Each number is 128 + 32 x the weight over the matrix's rms, rounded and kept within 0 to 255. Layers, rows and columns count from 0.

# layer 8 attention output (transposed), 384x384, rms 0.087, rows 10-11,74-75,138-139,202-203,266-267,329-330, columns 192-287
[[123 119 174 123 138 137  79 108 134 110 138 104  85 157 206 100  93 172 146 138  79 169 153 160  90 121 168 124 138 167 118 154 141  84 136 129 126 134 139 118 110 133  83 136 156 147 144 139  98 120  66 203 146  98  96 105 133 119 129 141 135  91 170  14 123 183 187 187 105 145 124 100 102 104 140  86 106 123 171 103 154 128  99 143  60 141 133 162  90 211 103 105 123 156 152  96]
 [184  79 111 146 143 126 163 114 120 112 132  90 187 146 156 139 131 146 104 104 143 124  94 128 155 118 160 137 132 162 136 134 143 139 101 155 158 112 122 152 141 163 121 119 129  99 135 116 111 115 151 118 162 138  71  91 123 185 117 118 127 129 136 100 119 147 193 125 119 140 122 129  76 144 180 144 112 133  81 166 150 174 148  67 137 144 126 123 134 120 155 130 178 144 140 148]
 [156 124 150  98 144 112  76 192 142 178 116  84  93 159 185  87  85 131 119 126 105 201 115 170 155 201 133 121 152 160 146 138 111  80 127 152 149 107 150  96 139 129 121 155 143 126 144 125 129  95 105 112 129  80 149 112 127 119 159  96 108 154 127  49 132 164 143 143  96 129 127  92 135 134 160 128 140 124 152 101  98 146 129  87  56 147 168 132 136 213 115 124 107 108 168 120]
 [141  94 135 115 110 187 143  89 138 106 109  93 149 128 106 109 138 142 173 135 129 155  96 112 158 114 125 153 134 147 124 108 170 170  80 135 112  97 172 103 129 143 103 118 153 175 116  96 100  91 137 143 192 125  85 112 115 130 174  94 116 120 145 113  94 104 182 132 162 141 128 153  74 153 121 129 136 116 104 155  95 161 120 108 121 150 109 128 133 207 158 105 187 130 157  90]
 [145 142 192 134 156 121  95 175 154 123 124 103  74 171 136  84 156 144 113 153 126 147  75 155 144 169 129 123 180 175 134 136 129  71 124 145 137 114 104 123  56  79 148 117 171 160 122  97 155 128 104 124 183 137  94 143 116  91 117 130 141 162  70  50 177 130 158 196 130 162 140 134 119 177  98 167 169 101 181 122 139 170 195 115  71 104 132 131  80 220 194  84 115 122 131 141]
 [129  92 185 127 170 175 108 119 154 131 109  78  94 180 104 135 147 130  97 129 171 155  57 123 146  97 163 115 133 128 167 112 136 153  38 171 139 134 149 113 101 136 143 161 161 113 153 114  66 109 124 129 141 182  97  70 109 140 138 146  69 180  69  46 119  93 179 144 151 164 163 107  88 166 119 148 105  97 108 110 131 125 135 140 129  97 108 133 123 198 202 125 229 110 116 142]
 [162 110 172  60  82 118  67 123 173 129 128 154  85 119 137 107  96 151  97 155 118 156  94 148 161 141 186  98 154 136 149 150 116  91 142 122 134 122 134 107  84 137  94 153 111 128 153 113  90  80 127 159 183  55 159 105 131 107 158 112 154 119 151  49 113 123 205 141 121 108 139  84  97 124 187 167 166  81  87  96 146 165 118  84  52 110 164 158 114 213 160 115  87 162 180 151]
 [146 108  86 130 161 134 152 129 158 111 155  76 137 155 128 164 140 103 154 127 129 146 126 110 125 156 129 126 134 136 155 133 148 193  84 134 161 133 149  97 200 174 113 133 134 137 130 155  73  95 137 129 152 137 138  77  59 126 112 121  97 160  93  49  95 132 152 132 135 193  88 136 145 108 145  70 121 108 120 125 132 111 128 119 127 157 138 115  89 192 167 114 181 133 108 121]
 [197 144 127  36  71  63  53  84 152 156  89  82  98 138 209  65 112 210  89 142  81 142  94 114 179 195  94 120 100 175 139 133  53 136  55 154 113 205 228 164  58  50 134  83 169 103 141 161  77 120 137 100 209 112  71 141 118 124 134 128 150  41 126  35 119 137 206 160 129 123 108  69  73 162 141 139 142 102 123  67 166 124 140  89   6 114 167 167 133 255 149  49 104 118 117 125]
 [148 102 153 139 118 199 113 116 155  91 108  88 130 172 146 175 136 158 154 162  92 124  93  98 176 133 116 110 180  65 112  81  73 144  46 169 205 121 112 240 160  71  70 141 135  77 195  95 139  95 178 245 213 148 118 119 105 150 136 123 155 150 163  91 136  68 160 175 166 157  98 158  42 129 106  90 109  88  73 173 149 110 156  78 162 158 147 163  96 117 117 157 192 161 146 132]
 [156  89  62  95 118 177 102 196  85 170 137 123  96 140 157 118 177 186  97 134  65  99  88 112 135 207  51 122 116 134  99 160 108 133 161 177 200 139 196 205 140 122 168 149 127 128 123 164 174 119 151 127 105 174 107 115 154 119 156 138 166 162 119  92 159 154 149 207 102 145  94 141 116 130  82 143 194 129 100 147 134 145 178 147  98 148 125  85 208 218 105 133 197 115  95 144]
 [ 80 132 142 128 106 157 121 173 140 135 152 122 124 146 134 124  91 124 125 100 151 120 101 173 163 200  63 116 127 139 123 131 155  81 156 160 116 114 112  95  78 125 142 162 118 125 138 142 114 135 104 117  53 147 120 119 113 122 126  75 142 153 123 129 111 164 149 139 161  79 127  81 137 144 150 150 143 102 144  84 136 183 151  89 109 164 114 118  96 121 168 134  87 124 178 142]]
# layer 8 attention value, 64x384, rms 0.0922, rows 10-11, columns 192-287
[[ 58 129 110 150  89 158 140 119 130 136 119 138 146 118  92 158 166 101 111 176 185 133  92  71  93 147 109 116 137 134  95 107 153 120 108 150 152 120 121 117 129 126 206 122 199 138 159  59 102 119 187 129 141 112 168 135 173 128 162 142 110 147 138 131 143  97 134 160 122  74  62 125 111 255 120  84 134 114 143 167 105  47  68 229 179 154 142 134 150 119 170 114 126 182  99 122]
 [147 119 146 123  85 131 176  79  91 116 105 134 112 151  91 165 131 121 188 145  77 107 144 166 118 158 129  91 168 133 156  92  44 106 147 112 149  98 131 153  59  85  65 162 121 108 140  97  87 165 133 133 146 112 116 165 126  80 154 133 140  97  99 126 117 132 172 164 152 143  78 163 118 209 125 128 124 133 142  95 101 185 184 106 179 118 121 102 128 134 115 169  43 144 119  63]]